config = dict(
    head_dim=64,
    init_std_o=0.00944,
    weight_decay=0.051,
)
Each number is 128 + 32 x the weight over the matrix's rms, rounded and kept within 0 to 255. Layers, rows and columns count from 0. Numbers have three digits each.

# layer 4 MLP down (transposed), 512x128, rms 0.136, rows 358-412, columns 0-127
096111118134167156126104195101113117140133151170144103141110176142130113132117094131112124120122104122118188102145199117158136081098150093171073126155161160189090126093092108180099146106206108146167129132160123146089145128140171096163092111108138132156141083130185089149132155097118119107146157137109127126134138128113095079115138123123163111109125131137163099124115132086187080140126
143119125087129168049085186131165076142151103109135171123108076134140103150117141152111120176120107132127101145124187145108120138024148139123131094129143143135070103135184093098088142111154167097155131114104167105108101141115136101113135106148145103109136117129175122078164082069144123067063075106141198080176161077140108135097170130090141075093110133122118155204095144129128098125144
121118136082079140130145088113147146150185174076172133078102202087141107157123174086141194142149157101080202074110119106148087155157109202121095109129131133190089133186133143128126176085165126158100143158128164139129168181064107095141142124136157089123114151090124146139117099157134111115203141153173154109095151115173182123144150095137172193122079052173160102081131137137176152140153
099169101130106109123168149125158100174161111149100064106065131125123150076130099127053128101123116076100141126171134137167121114141054096125135133171133082185084079147135123180116144115137081112178102194160135131108149095139134101088106159078162094149104119133144171138147153093161128114137165114135089117125137124087158125151158134125155102109142107119163159121168090138096150152086
114108093135172127125160144139139119177087125090131126130177172102169174157032109103136075136101155153094083090111194166134082141096137111133088098191153089077135116108132062112117123094111170061185100101108196110171124131154036143096167110108105098150149159127180156181112156095101124140163121114132136105118129194133074093148130202118121153149158133100135084140117100095114077173148
089186135156100139155133123173174112129122154167173099142084140108066140157122052077175198172162065105108158136100121107139129103141140108135082163130064097170189168081113139154087089095140084160121122124078152085146128176135132108156113088138087117102108181167156141128117148068142120090135114112162083051148106063120170108150067131139106138148134085112159126174103121093152146144172
134165128208076155117149141120151129129033078184117162149099141166099137107152064139111096088079115158086136112132124118140140143144091147134124108114124168209115128139102114168111127115102111117146113125152152054136174149153148115110114127100092114099148107151147147176159085118129135125109192134144159129183145154167134167166203179072107144188119157149095154146111092133138152124103
094155128167179149179131111114171120171137139111076106101083093192158122140128133141167124132097130166147131072155164127111152075143130123159157121134173130127161123181097097122101122102124070117112121148164153129079049127173166166073175070113129091173130139068119111207092120101111173078131165143136134143156162156149130178140113118135141125130113114138134109150141141118091099134132
116152130134110121114107108123105183103157120084110141123137139086129135118161106098153140082105107155139142110129134120130131132075192159179122134121121152106103084165088131126076136072122152126150068123166163106143185115105053149074092099096165150084101139164147167091160134154112123107087081111050203138042191111105106149133127105157096070126131106108149137118143116171114096128184
102155110113119101109149078147118146107185138160117221066111145065177122175142142142148134142126134202129184119048141117099149105119144255148145150071106157153120103111138084160176143133135134204105116129155187130079141177199055063125174120124101116183110117163120122116124148143123153146145121163144167087136150108171141168108147103114094208204069172155162144142065068117076130116121
086137141166141119079142175174140141151102149152151104135123125146134126123127139122087098086142160128150164017141130122181141128101096124115080122116167105195094104120110121138103106095079067122166103163157144180146126175177156097134057105114133139133118116139140076240122121121094136168141156189192133100134162106119143126111131115131112137164115077117171120165143091111070094103146
060133134147159109115181111143092111159181111113202172137120105186102115105154122111186156115151096106146084057146126091167155069095122115072091129171140163106116107182168114098141129087163146141142053190150132114106202067101102210053144214081119131196086059092137164109123159170126186151099105143155128156163171079155107139118145171097154061140113115096133131150082035133106083137129
193167106135160157117082107147088126094142125162153164119115128106131142175136180106053145055125074185169160082154163136096112109138143153143107148125160135113098045096224126108135140079183167151101140082103128105099125161120118148123172139088181128120122105143147144103090165180131161133108145125210108095142172143087088111149130106090147121186174154123120084110145202156078131215152
142140141082141096149117088103090150114119097178109108171160172039047127136091112140054104120171144132083123072169175183138140064123174130098129129170187149200126089101057144130127203107141150102113087167094166073133111101144050169157093111132215052149151065052145092110117102069167133152158102081071160090106069161132094105042073093038131124164147147082159114120183107131158060113156
114153149087111146137106163160130167131124148167172111159115122129082101078123142151157131108127135138141111076151174173136061136113132127079110050140099152137147121148135168160153181104073114097167176137106157143132115098104074206120113127122166171102113139185111063117122085108112142163065104119073114108109124106166124080139094206156125109110140123154154071068110131116079100140127
137100133142124105120181096158109098119087058165153147068151130079132046095103155161109101137122064137142115093063142144128105128166218085033128168109149150190141068150138064149127193170052166182129082179154141106155110102124136125167182183138092152169050121106134144064181127081064170151100066054178083097079121180142103106128105046081072106113158073079200163074135139058127132067132
188156102214037135129095085074112116160165108101128169116146167126128142156144178146126148167183144128150137159140138119132119135148163106133048161101077134138125149124092164126116147131103086145202171131123118136110146084128112135128158124167148105123134133095155132147098130158080144174098168139182117163151122131070133140157118112090099140149129135129117178093091129180094159132084
149128145132123099102084122128138125220136177153116099146172094131109088158163122128164109155123113085131121114138134128144138124104143125121075136148096119144104149139115149131131108132090075149167185127112112127120102132160120136060137112136118060126140108147149089150126093052124136087142157154076120129111126097117166112145106133128143144126148138092138184186147132176119114173125
092153133079162158134155153133134086100137159159131136114108111191160156141132079150189119147147129094092116138157106139151135102148141149119104103095120138125126148139121069142084101100091160147155150122174120185123105142139108096133138151109123116051140162153083096138145157130160113089108122160131141126082075123072101109094085117127121117103134149107154133139066146141056137107149
117143107113126113124175093100108119155169137086106136074130128113119080129164160124100090121122100161137133090094101135122129134094121156143114162159139122130147147101112126178090095095101198107104106123154101090165043164153107180151141139118140112125112058144133115099141161128120147098154157146130124124146069123082113163054172147095153172106135132048138159127139085114163149145131
133152147162149105129146193116164126124107171120110133071119134140084122147087195139171124143124090122093163111143162152101088097084139189104121141124121125157108120166133110110143142135141145083133127099122198124081151138160119087133115158113117119124135106159120161045108144208177140101135103131089122169132156145084108078114123126092168158151127100085096178184104146182165076168145
137178142101073182130132110172103137142102129150100133139109118104088166117114059086091116100154140090142141099107135124180144083109116086093118122120092134068076122175189097235085125096124068113145092136112127140081155147105134146177137114132163153161105132122132135138211095071143083124118109134141147177187109137167106160115118140112127156147141133152156126114106149094131133083176
146114167138146174128063131148183132125168081169118131116174136114145220112194107092122082132219098144156064126101186072153127114042127187153148116046100149095103070094105058121092133127140121062112134119125106069116124129154127202083051182102075081179167122198177119120116132152102208110109171104075201164146174113116113140113143101104120080060163148164112094142127148127019040112085
211180149120124109123083074140145111068085109176105105154152126132082125127142145087064152145126155167155109095157103108091103009205164180119178134135137144108129155132141165139124090139140161127063143150127132095108156120125091127115117169109072153154126119112103153056090134141195138179112159072144119152119099211145168176102150099150133144073089138190124124107098101109137126131137
117170156144123138155139147112168099104127125105163087157100103083184166140200136112122125075130086124151114168158129176140104105123127132156147130091125171160100067093180134089111130162154120157117097112127202185158109138109078171110093106087139160188160151129118125132089151129135123130107144150192147106162110117104107153111154123109190174117147075130157143097040124091171091178172
119165109179127102189140076135153111138106158119142206114116143088143123134162161087140118155131108126118081141135179167175140076102072131171122179105123092108109133094152028201092145102115141145154113177086128112172096177150095113143107081106114129189146199084073115196144109131136135218136062113073139146083163179159138050073117175138000118165180172081086115135089124065089085161125
082113058121119203089114148167133106123134132095141168070169123141116071138103129145121111161171125115182150079082148128134121152121166134199130075144185142119151132129124139099123158130136107090174142068161177141153158164133082128087144193095140083118074127127197151115157129191128098111194143112105111125181141120093123102133109163107148101111098115120101149111118068213066113152127
131135099137089144092108145133108169118124132151112168063152177056155142160063166113086084152087118120083092063129143155137051143161146166093127086119143175142171147104161138113169086130038173093186051129117166114082109110138144173092120173143106133119142146094151108090172143090116158139142167061091085182162099136118127155149120109099114115096138093124090122085090093141137113128105
152161128149089080095141044136197128138142075100167084128085090127115110164153126200139110055073139107102061115152109133120107099070112127112151134157120203125132071150089114179128127126173077148187103079142180126163089135085136133121138126118135095185150111131135132145104181100138096128114121135173143117166137118148196110105134164156146099137093138068141133143129105117202110146066
166123069147089179112187150118185136110077135117135134125100137136140133143150076093138192181119135235148120072075201141140129122138237182169125144087179156137063099163136107081083088141164175092174112105170155128084133125165107074117114111064163096111179135183100115122140131150101103105107136055149170119115138102184082176198173056079147167078166107112105138131063112149133106128164
136101201148102112157132147104154065098137070129127102086093099076113125122119109101142104143116160124128133118166164135111072150166157137188103090147105178095100122121129144112110174146191142071118182148123090092090132168115101109121157161153080194114136119077070124184072120121110171164100132161123083133096190153121150150176162107118069199091155189128141092143133140158144149119157
123074180169129065124128134189130096171052109193167098149113179108070117127086165132134137120157155141101156128137196092171108068131138161122096154107112040214093070157122105150055185158204151138123111156038168135106153128167138089160110119084180152091122124116142159153131163071163144167137101100158103069159116118097130139124111102120173113127089127116121112124104098163148120111109
071118125107162080091156154133148112152100105113120138174131119113158144070119131138122099122121134113147136117125175126107127112092112134116123119169131144127107138114092108112095144120124180111105085127119109108080144160167127189143077115117097137106159111146142133083102141196142135139120116097126161154130121092069083065091128180095188164108176083115139101168115129116161114170134
063185086128125141178173109143145079145137153180100128088108148143209163148158121089157163116164145173164178092142152096113132126085154128101082177082160159090108095100135103138083221173223116083114109139082094159162176177159111101171199198127137184094122095144076156155081116099173076187139141175149201081164094153064088148119174124146126120152137177120131128148111105120176109143132
158127149143108151108147141119128192120146103172117109149114112150117146169202135132127131165144163076120153108135148158166158139119178046098113130155163106188099115142149100186112110114121125148103167120153073143112103149139170109125099100129095090138110099120127128131072155117129159095126227140129082165091147119103163153174140174166142083146106148096128129098067108090139102140089
130174115148065150075139122073105158108095167167091173186145140143142077153109136082135134130056151119107102139111098109133100081105137105120084107142115124101160109133162125107153137181109087133171178121170126099165160234073134126120156108107103148162202060098127171117152162149154136135177172097123097174140166133164125132116130082130106134103102141103112107134179072143118139161133
154099047153125142081072093138113127146157079200180145143150054097088090150144087107081145076124111138159112086161110124141140128127149106087112146150118197088097142083188112169078124126138115198072123121133148163125171149218083137123122107144082112116085131153103167108125162104106115154089095092181101112121168162102093041082128151072141131153168167138196074022066116202144144116100
066176161136154109109166177115121134143152164121165151112137120043144091159150113171074119164124084141100101089106140124128112111074155122137148147104093117156105177106115112093149164125091114148127130158126165086144099145158095133182144122101135068122133068167104151086180086162112134120168115142074141108164140120124122107124122175091113173118121140057134105145097195120107078143106
089150179083141145131141074094175134124146119131159114120120148145130095154074176091134111158168133103141152051180183133138118071105121046169085120127149111137138115149151134152139160159141117151136125141150191144151165169147087059128140138135117064110151154113144084112119123096112165110144153074124138150169105075138143138160145089103157102145085125153134114093097129111116104160162
063179085144089191135130111163129099136137187095153161145116143134156110174178085111173160145097125105128141049091176126053128106138161160106106144069195093051106132125149156118175109140146121143155057060110178109138157077095125110134190086089066106145104107161104096134186132158178122109140095088178116164087232117155100137167130139152089122166130081114190161150142114102149149137139
123145123089119141164129161116148056136103075109088111057067138179115110121121138096216134139130165132169198137142120146086126140069134148165162126119100116122051142139187081139129148175136148184090116137175129129107119179136103130150145089132098153079116169147086127099168091101178096065158103101138138153147157158119131103129159152144133167074080114093065128104127138089102151156136
142134120068170128167160111153159059110143101076121155112117112157155128105156123120111114105143105126105117111108136094088107125109068177117150119123191170118144072128136154138055103139157111102100144119159124113168135135157143175101185092116113086119179119141116118177169151112156145096099117129121136150181132146088211151117110078120057185133105109103118131106169124119114179123136
119118107136124146126105119146147101076150088103059113110142135137098093123094115115155088081163091114125113045140165128077117143151097186127090186141134091106134114127167134144101142062083084080134145114072145136112141145189110135154117107118088152093126131087091159138139128095103156144128169152155116128146188086169099136108165112150148191106127096136173145202155150079131127148098
142114168138156163116176158159109145175137106178116107093137146093160135234131128115089076083094174113073128101090138156099115134150176097099158083164140105145134098147124112107110109129144152110122144118124121131100052150144107054140110097143174034136172127117115127129126162122116101071162098157134149075171116121065141137114145196138185124163141094117048093156125152229161107147130
095141144149133121124126163109140135095137121151117143106096144101092107119041130153135142089163126101136169063166170123160027085122145144145120073112115158118138140125089165093141131128127092133133019122128172106056170093151108117133156176137126099095137117149178066083108152126068039171125096134138079131144109113140128093121114112091057156145123101190107121092116143152105094161126
136109072086148098124159172143159108152141136113120096102145122107097108114137190147083131129148126129086105136149088130122115083112057120073087193107162078146115167054109111165153091122159153076085182132095109106161113111139090099187133129096164142132144121063180123139167124090172118147167150135110128069122109080124181125128150198076192120162116126166134109133158122136088139115143
116184107121116109120151114128120091156190151139109159115108132128128121150091186136072154114107066168146096145153145091136093099097138151108130165108106132139128087122154124091097111149174137152097120172090150142107117120111098100151125129150147108104109092172139110102029097162102104159121136096119113147154105085115051132128149150104078106195114103116102139121050105145117143151124
092129199075149141108166158121118172172146115129079175086121161118109123133176120179157123164148125111149150009105127070088077055080125154121138145120119133140081136177168072096203132129140102115143104114093146090108102125162149117162175112110099089144123142145100160090129117170156118141124165140102076139195180154055135099134122144104120141113086118145072132104111181175120094177112
178117100134136159167130157132154107122173175177141065153145091099177177111124071151115082184161058079175158157107119069135103077089115121114068092098129128134130174162130139172080094115183096144144153107104094142136095173086122127080117104101153147130138174122162154096196123107127115151108165114162161164182089032106093152081138148140132127125127143114140199175077147109145097132174
111137111121103116132162109137110118149115164154143076146097144146115129161168108145147147065072076133128116155107152170125161123192113142140089112165172106160102160167130166203106158095122097091105126149203145110135136208123150136124145112192129156132127079148111158091138159096154092143137122174182146156140101092131123205140173171141146112143147165089145162152111113131117166100080
149114087133081103162121169107166143119158143168168144112139104159134140106165134096125100126092141165131179170122138094105142090163158164092093115153124126150142128123122091091102109136139186128143097125085097125141169120086128202158160079112203137159079133147145101134160113146159137106137161183079122144096135089100141149144172097103112154133112130177067147139099094183117112117114
116119094069169141078127148161060154188132127104095105143160079116119144138115033127140122150122166102090099172125097130090093133139080116072129079102124113209172077118161130149095110133092126121181187027088136149102104118145105117181093156115181092083067146149171070104140183112141137137155085074126138175085125079112146138120141145151139135173136115162111141153107094140137109117088
115189155109105163146163145125087150152085163145102175129112127204131109075156175120117110126123132130127091128177121104150071154121119136122118078158156189123117146127152116150132188096188148133154126110152129150121171151111119122144127193152143091084154132144122138174160086128155140153187159103105128131120052138205135148102162136113070120102150148145078150112120130120161094132132
044132069156087097125140170099099121094091076105113126139091173132162098158166066087091105136075146113113154059066188098068108134081193152095067144099116139116138187119112111164094104117051087094138139091088147107134145100152130147108184113120119103122143137178112101099121183141109159112161136085162142155096214062076100170162156138064098126126150120090149133169106143170076152134079
141167133159098116086125072103107120099206108149091158122109106090079087120178114125116117117140094166089100106151114048167163116147118203178172130097183154144223170129120058102064155072144089083092078152133090078150170132183096137119092082148144120126109183157137155137117091128158046174107146053061152100120053166104137167141128157134124145129130138176151103133141102208096106121151
# layer 4 MLP up, 512x128, rms 0.173, rows 359-412, columns 0-127
176159169069193139137174072146129107097107128154125098136174138110130068119156104076185169083090140107092142094133038149169093120108143159114136049153153155123162128111117177131174186058059100106080189110103149142087136116151109170085091130135136172122108154113148108108142147115097136104134099179176132200140111141140164156104234169148172089088050120177064104115189109128158138089168
132113083126136137130168139120118115139144105119187167172179130147143127084088111142134060165065125140157098164140066193092117082120139169195174129156162096149155112153137048156180135117166106102175155054131121175072142096134117162141135149140126146103109157142112140062082170114103111152178100101156090141104100107103113139093115157117122096128085178156117142170174144099204089150123
136181101143113111129174175108042121132156118144086104131119156108105153113145134135107128085096133112099096180117126106105117150149183162134101078129166128136160132096126128100127111160125101071170117150100114127111114107150119143099124130130161161099118159115150138133114094146160099123093086090132118134147149076143125102159144112138132094166094142153123108107110126108109151102096
147065173137129123201096155160114164123163141138117154103161055102115138131117074150145125132161111139106100165153117133124114077134076215100147125137163174067092115087138155089108113098167081191119119198128135077137098059124109103202093101161164148139103129159133111121144163114145143155108146079124069106133097158096100185078100131226115110166116165112120112090086132202175078076140
218066111139117091104106084088100092071134071174145153122117106122091081083139137159166065150114114072145157144132108149138131093082136095113155101213133125133127094174121131161110094058194084093065128100130099083161192153167178155153113130110089230168075099194123134080103103108139157133103170177169110112146102146111180157146107144151170064115142149232145106148147177177175142181146
156074149120148151179209167170096111120178134126136099144164135120089090158088105142084134131134115182101102095102093176105117100138160134098181136112139081115149166101117181069155119123107140033200126134144111106163100150196146132120117135074106108142153080105160138093135169167138135089185111138101143127118102117127145181181098114100128075163139158127157145140172108149084127112111
133135172154140092128171095117080161150141124115122097132124143089114128129079119163096126109131094090149105156155110088176117136139102128139192137132135098112127110108131113116109103123105121135130127137124105106113132120128110099077127075137146133152149111096155106109120094194167112127115153085125105109151124120151129115162079082120100140138155168143078155131150093136153131152173
136196099108148129157105081137087125096141094105087170134171105066154078100150158164153171147135134129109155156105126154143172213066102122169105154095157142117109124117150142141114059128117116098141124136119114153062167076132160175105078125106106141174067136104097135091130115092159098155177114115180082137151165148138103188084129134101122132138105169153141152158079174149103107144129
095056121156128147093153134136052126133101124070148071097108104100156127140144130096149147111132111108142069094162088151126123077091146084112183132133124124069136144181155145108201165107105061128113202116130087094198145120118139129163082142166148161157194094153135128113092134155133110085167155144154152129097124160077128088121089085143125075101140100133186160156137175158133123094106
174124140125094063130138127100110179143137113082106171139154157129104123134103142121141134169158174101130122165101118145175108122113175120072182151095176180074123123116122138125155127150181145121149122085107123132094061038123089156093165134167132124123125133085137114112088148120108109167096159127088135122148130117114078097145100090125131133116162173158088133117095133157156120140119
216081108084155084118109130114160130076105117143073131177191114063070142077048100083175176159074076096104154185112147193118133148118184132180144142147128078119127159094162169093153101163156150095088136098164175091102225087109098210161098188086095166121199164133145138076134105152133161118098101107121135187088077098158150123118124105165157160169123161201101048080112134097120144093158
085113136146135182200091133206151117122110129103105113170105148238115133102083145143120132144159154120134166166130088136107140125126157046166165106094141132076136255104099131143141143146125148077103190124104106173137158144156143160141139110141121140137153120111095165117210111124152173119138099108099106162131089111076157106115167105159078148054069139145099127083096091045158121155090
140106138146140115104120143190133134039092147163088147154158140130114109160144074060120102081164115097157131130219136162141069153078159083098124063129168139190098148092142114116143200133153139104089124117048133109164136110120077203096048101098133174172179196135116106123161080041167163178143147139101119105159092155118105119126065095159153062178174125172147153110171000140234138115105
079150092140160106135154137204134099133162111187114130087094149128150166163130143110162178148143121120130154180128129122136156080135132078170133146131121058158105196155139086154114125149099182119047078141123105108120129141120097057114114134201158110166163119106144156132115159113129108098155156138092157081134136170134152132136129107138067120112132109103074172113127126105075176141172
103139152157121189102138151111130118154077137075132117055100153109098128071087180062148189110094135114130079132139090141078126179178097192161134173123179038112160168171074098172139109153107123174080138131118098145055136071152098077114139140136074131088165119118069160157124204029220127000134059126175106110115100151168135162074145151157131058159105160121148145135121088115144163210144
158134147107154139164096173120110089155087133138125104131066083146144138121152138098129180108161107141097098092127120113130215134121133106112067149095096160070084123096124099150130109108108146133105085124165019124115147123150122128132125084065145123120098142124104089144120108073092120122114124132154170137094139108190113152106191131122165081119094101151108103185106103151154152114061
124164092139079150154137162136153088124121136125163135100129138131160158083131112180147135136114142115130070160129136136122179127170077142133113127136189099210150094116145127104111082146087107118100109129103110136170098124135142093113084083140179114128123096072143123132200080158118151121193109151143130171140135126166207166099092169157174147198121181148137154164082058172152118108084
160094141114156135097136136141124149079157103131183096121088135080123099063143123071130136175184078082168139141137111072093129108109104070201165166149110126112128145115123083129121118137090133139167133106158152135114188124158057111175089127134121140174131118133153086117052089089098201102175082136137130134131122167158110099134108129153120099140091178115097182131140184085107114093131
150130141096111109130101120123096127116106185156155109163112138094125169121068122151133127135145098107123182178110153116080068137167164072140133099131162123084142136165114143155182118166162134122140127158078117160170141106135165091118131165080130163151081160102107154100136114129124162105112099129137147078130138156138120086139088144119133122120194092153156091134136107119144137116127
133156099106156131118157096077126133159103118115151122124141094133166099081204153145159148159092162155104038153157165128152156091105158119152114117176103164071173095084117108131135111101147168142121100139169053087134126150135116125145099080089088134158117165108163120129133141129118102076136117159170156176075097095155118171127159084207183125111124132064128092151117194081142132130121
128154101132087103164138125094142102112161163113162114182129121139151145130068225143156135174096093119090114121087124181101128130154084133110161117153107090119147137117072138117163099136162123100144085114155127141094150116108108128092099101101114143132126187135145099092091067101119136129147090133156091094151108163152145122113128118125097069044162103145174129124149159118152155159134
111129148118088187173101161164141141104138078179131173094151144164085074158165097049081037168207177137125125149084141112107111129196184163181162143180189165105214121073119165121130124145123140023179163136068094153130121161136134133138136155101089052146169122132119119103147151121208133093145129074074021109092024139162177133193144116155145115048206199116122184108104173117155132175108
161186200141095116110165107125087152141092075119060146115131097122142189136078153088109100156109154077099155204150144155126196154157092097141149110161094125073113127111171146053146104145208170048130149146099072187127230150089139144144064145175078134109090143143131114125124147047144128115113136169127111127102095121141128087107178169145101088143115139152080131181108145106115107154077
128102189209140160144143205138119126126146133126134124050126149164127157173145107143148134137122108163159099121125041134111135084099107097179117141073149143182112107122174100152112140089103152050105132115136155163109110109140143118114142084140090151099105183096098153109086113114150157179158126082160129079146155135115152125100115120127087133093122140117108142157098105078124094173136
093131024085138144125170133154086138154138151117116081183087098172146131096164151102189137090159112131129119106160068115149126149129140106163152128095089139105098175111191113088123085128052196101164101171139134087181077191156093082159104142090106078094163125145101136065093159134166085186097183086130124093139104087175107111135136123177133109114143170075052121102146160131177107157090
147135060116143157123092126037108121131119167115077150098139044145135188148126047108144116134117127114124217124109070173105089078116114138164138167100134176095150163120087121126087151194150088134131093144125148136112115089144092127163088185099180159059088135124187118037099109112187158168154139159098080116059132197153129151107155142116149168148165217106147134109144050138116161139144
118187125153087183074037112194216134164142088059109135105145229112067105183154154098099212172016118127138097122124139130090150151116160078141153152112100098122107097142140141172098160173068082142114070180173093128106108109124115168094104112197126164189102114166129180074122182086165157049111123130126155160084122132174115189074105113167175091079164103074122150162151136118133125115171
077130118175155153163148148156148128141130164146134179165147066149144151170176121156157148106142088149106148127129122105127116146075044107091079166078087118144170090132127124093113120129149108091062139112162169194162165168115097172150115145136153119100110184102080169183071143150136164162172156117071101133107130137167100161106123096097139128103181119102110162153150164199081149196160
166083146184192126151161147176125169107120138183124146118108094099095134136158046125109142097143124083108133152069130099100104141146117114085132141097126141158165182168109142111155123173086140093162124123126143122182099101153188163180128109075171129068131143130199117120116184109122098139202120095115114106108052087129107161110099146129120076114102142107140156084167107151100103096130
151148158083141092079147158094138137075109121111137079198112129163138083146178104137096106122115159127051064104050154195079139143125148088151159146116117124147043111102117092167109118143062144164160106247149172121127104089145157158151127165099102118167151101122186135189126124163160088167140180149120138133205082106109113152123091134089156092098120152133113175099120098132151108150103
104120110140088153129188105145143066118080115098048126144122121150113104132181165178159189143132126101087102142119093168171146130081122125099125181148113121027160110114127095138093122122127162149117155107133099123124128171167127123087139191168133088133120109169143173142146134112204144039147114191175085089145057172092167147099147114143173104097065123142097172099118134088127100116109
155062165105104099161096154053126145116097110181167104094125111126145138128128054106119139124091104099189120193160142144135144106146106120137112127122096106095126111111176130133181115109164155182150153143168129104173148104136144135138126123170166147144114132086173081109110076142134169083138104138120118158167140129101176143167074090104129128135078117134157116103106137107139142095126
139074132084143087208154085098095102098110116117120195177070075164106186062113186100114099158083188073175160081124124208159157060077121097187134159109178117160189161120111082111133176129164116155076124139057121140153207056120190133121199180116061093110134103079196141078093144127110155069164130181091114139136078146143164172135067124112144137143153170155100139139120123090153115176124
152105151164135102143121142128106125109129113109160162088106153132122140083099143134110110108118165105162112165121103126150092104110191171156149179105110136107116125079099129159168137115053126121139147146112113125140121137126153128148114148160109117131199104133137107086120137146107098107145078135110139078174133156143108042143177126138139133096161157149137095160133135186121124132112
138176150188095135099083117104124066091075136127187101094109102096118129110174156085117117161121134121104104102177139177093108056125132123102136125143147121131168134135122136122176140162110133099142117188146124095157129146160117128140164136126084135140183141107145131122114083057152045179125124166078109106121165158187114156123188156072155166116082171046104148085167132135171139138079
121173136101072139138150093203149108141145166165101164110068115144108120108098098148107105102085114109181138142140058175143151111083109121188103131070134135173202177135138078186080206076165127102166149137080089117156098066132156137123154118168105156191144142099125144086091107079169165167159163162085183129129073124113167137145164118156087132020115121086095149121118109084119094169096
136130134131101165105136095122118130178105114204141104111109109139119151083142078132123115069153169136175122156094143081158124142169134079076101043147154134099119108110085165098166118135096078137122141139107150191145115163140112127160147140073161119134095121116179097091072131091139121138084133108155112140128056118146112117114156118141130085129154129120127152105181142155146157060112
120118157119115102146160095121150166095153134153120143130133142142064175085118089127153114138101092127113124121112138156139107157131131143164140140121163146151077107110117122153132077168114114167137151129129061099137085078092140131157122104106113137098157166127123140115102084162195181156109098108107159105147139154081145143096100154154055166161117193122128101161131138128131163147176
141195159102141141155080079140185117073103106150117088136151137119073174112065198082148147102139107147105128180161120122127139129142086133161132109121153093140127174154120154119119127129104129070199110141123122130087178152104101105141086133146072178117135140084116141100145112128163124166108109123131161132092085170153139172116079109149148145095101093096104160119103074107138144188166
105089110146158148128126098152169107095085133105110169178114119152069145070091137131131165185104181118195135107154069174129165130068150084092186137112133180162125112123212158122157101125051178118117172110139118125145150146101113140152116078185149158205074096047083076103135156070092127082179062123128157085137091185127182105123125177099121130133110148147090132176217166125124082171154
127126144137152105164078126144125110136117110141155104138105114102105098094100138147149148125111120157184079132144164085129137090141124071180134127105113125108107135145128119164117133182068163128154079125145116098125127167096153109119086132166105134122115141156123080115148132143158107164102074097092109080123106160199150124160103078144151142097142129130110109148115100171175102188176
154092151151169140128091102087122158153137148084171151107145092095136134123075131113139149133113121156109147175086089115176102139137111088138136136152166127071154130120113107139106115119178156154087106139157136111105076133091091131057125135166105167147104129184140155129134098123128141146073106113073160113085084076119134121161120092127104121125110167132086117098105120095147120149081
104170184142159116153095125092100073040121074122146091081148173144147109127139091099118173100147086138181176150076164091059163149140091128133091134095121131162139141123124145156102118093108129132142119090100165119165136075104134086126114164169069140144096136132124098099113139121128156161125126085119090114145149127155132157134153095164133161117126135103160108080183085103143183124160
107156165164164154203095129153139137036171177117051121091110089144108184093138121140116068148133168125088097143141173126122154150125121085089156135113138091198132182128094111130172095093099144136140170107117125136129126124161122130088154110155157152120087178107129126079111152157123111170147110168111080153052096156128088107146053124124163134081110132099136101143129118166033086164155
107162109153181113135137148137117134142180147135143079123164102133117089149087089180074136128129144104111133147136119162110107131147137107170097073147157130130187158110159155102145108177078097089170164063144125168112122124145123118151112125124107200128171160116152171098131097118121104121128074114104107108108115129157142075086120099153126105160148072131151108185157076178197164118127
142073130062166089145181121144088156131139160147064137128155164084110129095133086118089113125161155144166119170089120129140128144086069132115103200162117109123097089144118127154101181138159102151092149110137108121121098116163150070143107127130119154105073125114129101112118149099104130115135126151150166115165172168163123163092193145131125092153119094168092146128136116145126153131151
147168107125157110135142138125127161172079116153120129126105133124155145106137167147161150113118119098164114170098150117185165158094201075117112103216122177069159117126052124120145101116112123126128123152124088139127131139087175135155136147114079053133135119122199096120113117156171093102133147140157149165116054162158140072145117103137118060132158159200127135123097101144129138181128
122104095118172158095127082129156152069136134177114128130118153146152148099167076051147089162137083172117115132113131130184156149164113076101161114095191137090082111115185106113077108106104096152191156079120165146199077122071136145126132171093160096165148127207161105115157120158112148173134113159147129125137119147145150133167147165139125125105090155083120127067124169145111152143088
144076119135088123145131142163133133132144092104119086120158137150097113118117122122076134117100146097134113155117111153122148114171161133121074098164144108132130161138123148136169132121115116111128148159105112097106163182136070152096151087139112190158122163069119136111151114117102109114105068202120128105117155156125206088139107132124116145174129165210144119172160120127115121092100
134142112121143163148141109192186131130089170100060148098151088138103139087153167112099106185164129192117106105086102202172118157192110116126149119115108138134088165178224176178170162085143156120102091134152128119089143156113154120130119127103151148145093103118048087156117133081120168139137161177100173177141126174127104101142129092120151151098134129135105228158093076168112126108185
122117135178103090120152078125086097133191145076073115184129113108110056111167108182146100139109134134090148074116038133188099156160096139129122151128146105170161151083119121137111115137121072128147131125170115161107095130110122106197121121132116065103103189142119116148158148127103143165173103154161108153106170115210117133097107140102169138171155094098114139181114111194130178090059
136122132079136175124091102134109148190095146114102135156079099121153066114171141126187096141161127074157183199065142135199111088111116151123098155188134096138122105080146116134155140092134114145100136149133206164124127090125142118076149190138134142197145130040172157168159146107071089056140131159115095105122133067107153104111118097120115141140110105125051085108091144126120155133143
110121142118163126124113113190128131136124134082146119108102111092087144116056171096132200146110116122131103110150109125121109105162096131155174141113123093109123142150211162112163123114159131120126134129125139088101151114151077096112143088185099184130096135102138157136145133119102149173089087170104096092086120175173189135092099089150106152136107142154146166151147150099234163156144
130165122150107209145120086181076117121139139091127082095165101070176110175081132174182122055099165088066058197091120076178121117112104085085202132178115084152089171076112152121110064178130090152123122098129189076142119148143116069165194130132186102203154138104177178145119109147136084120149124079107158146158135112167166095139178156165161101109160126146136083135151127153156225112123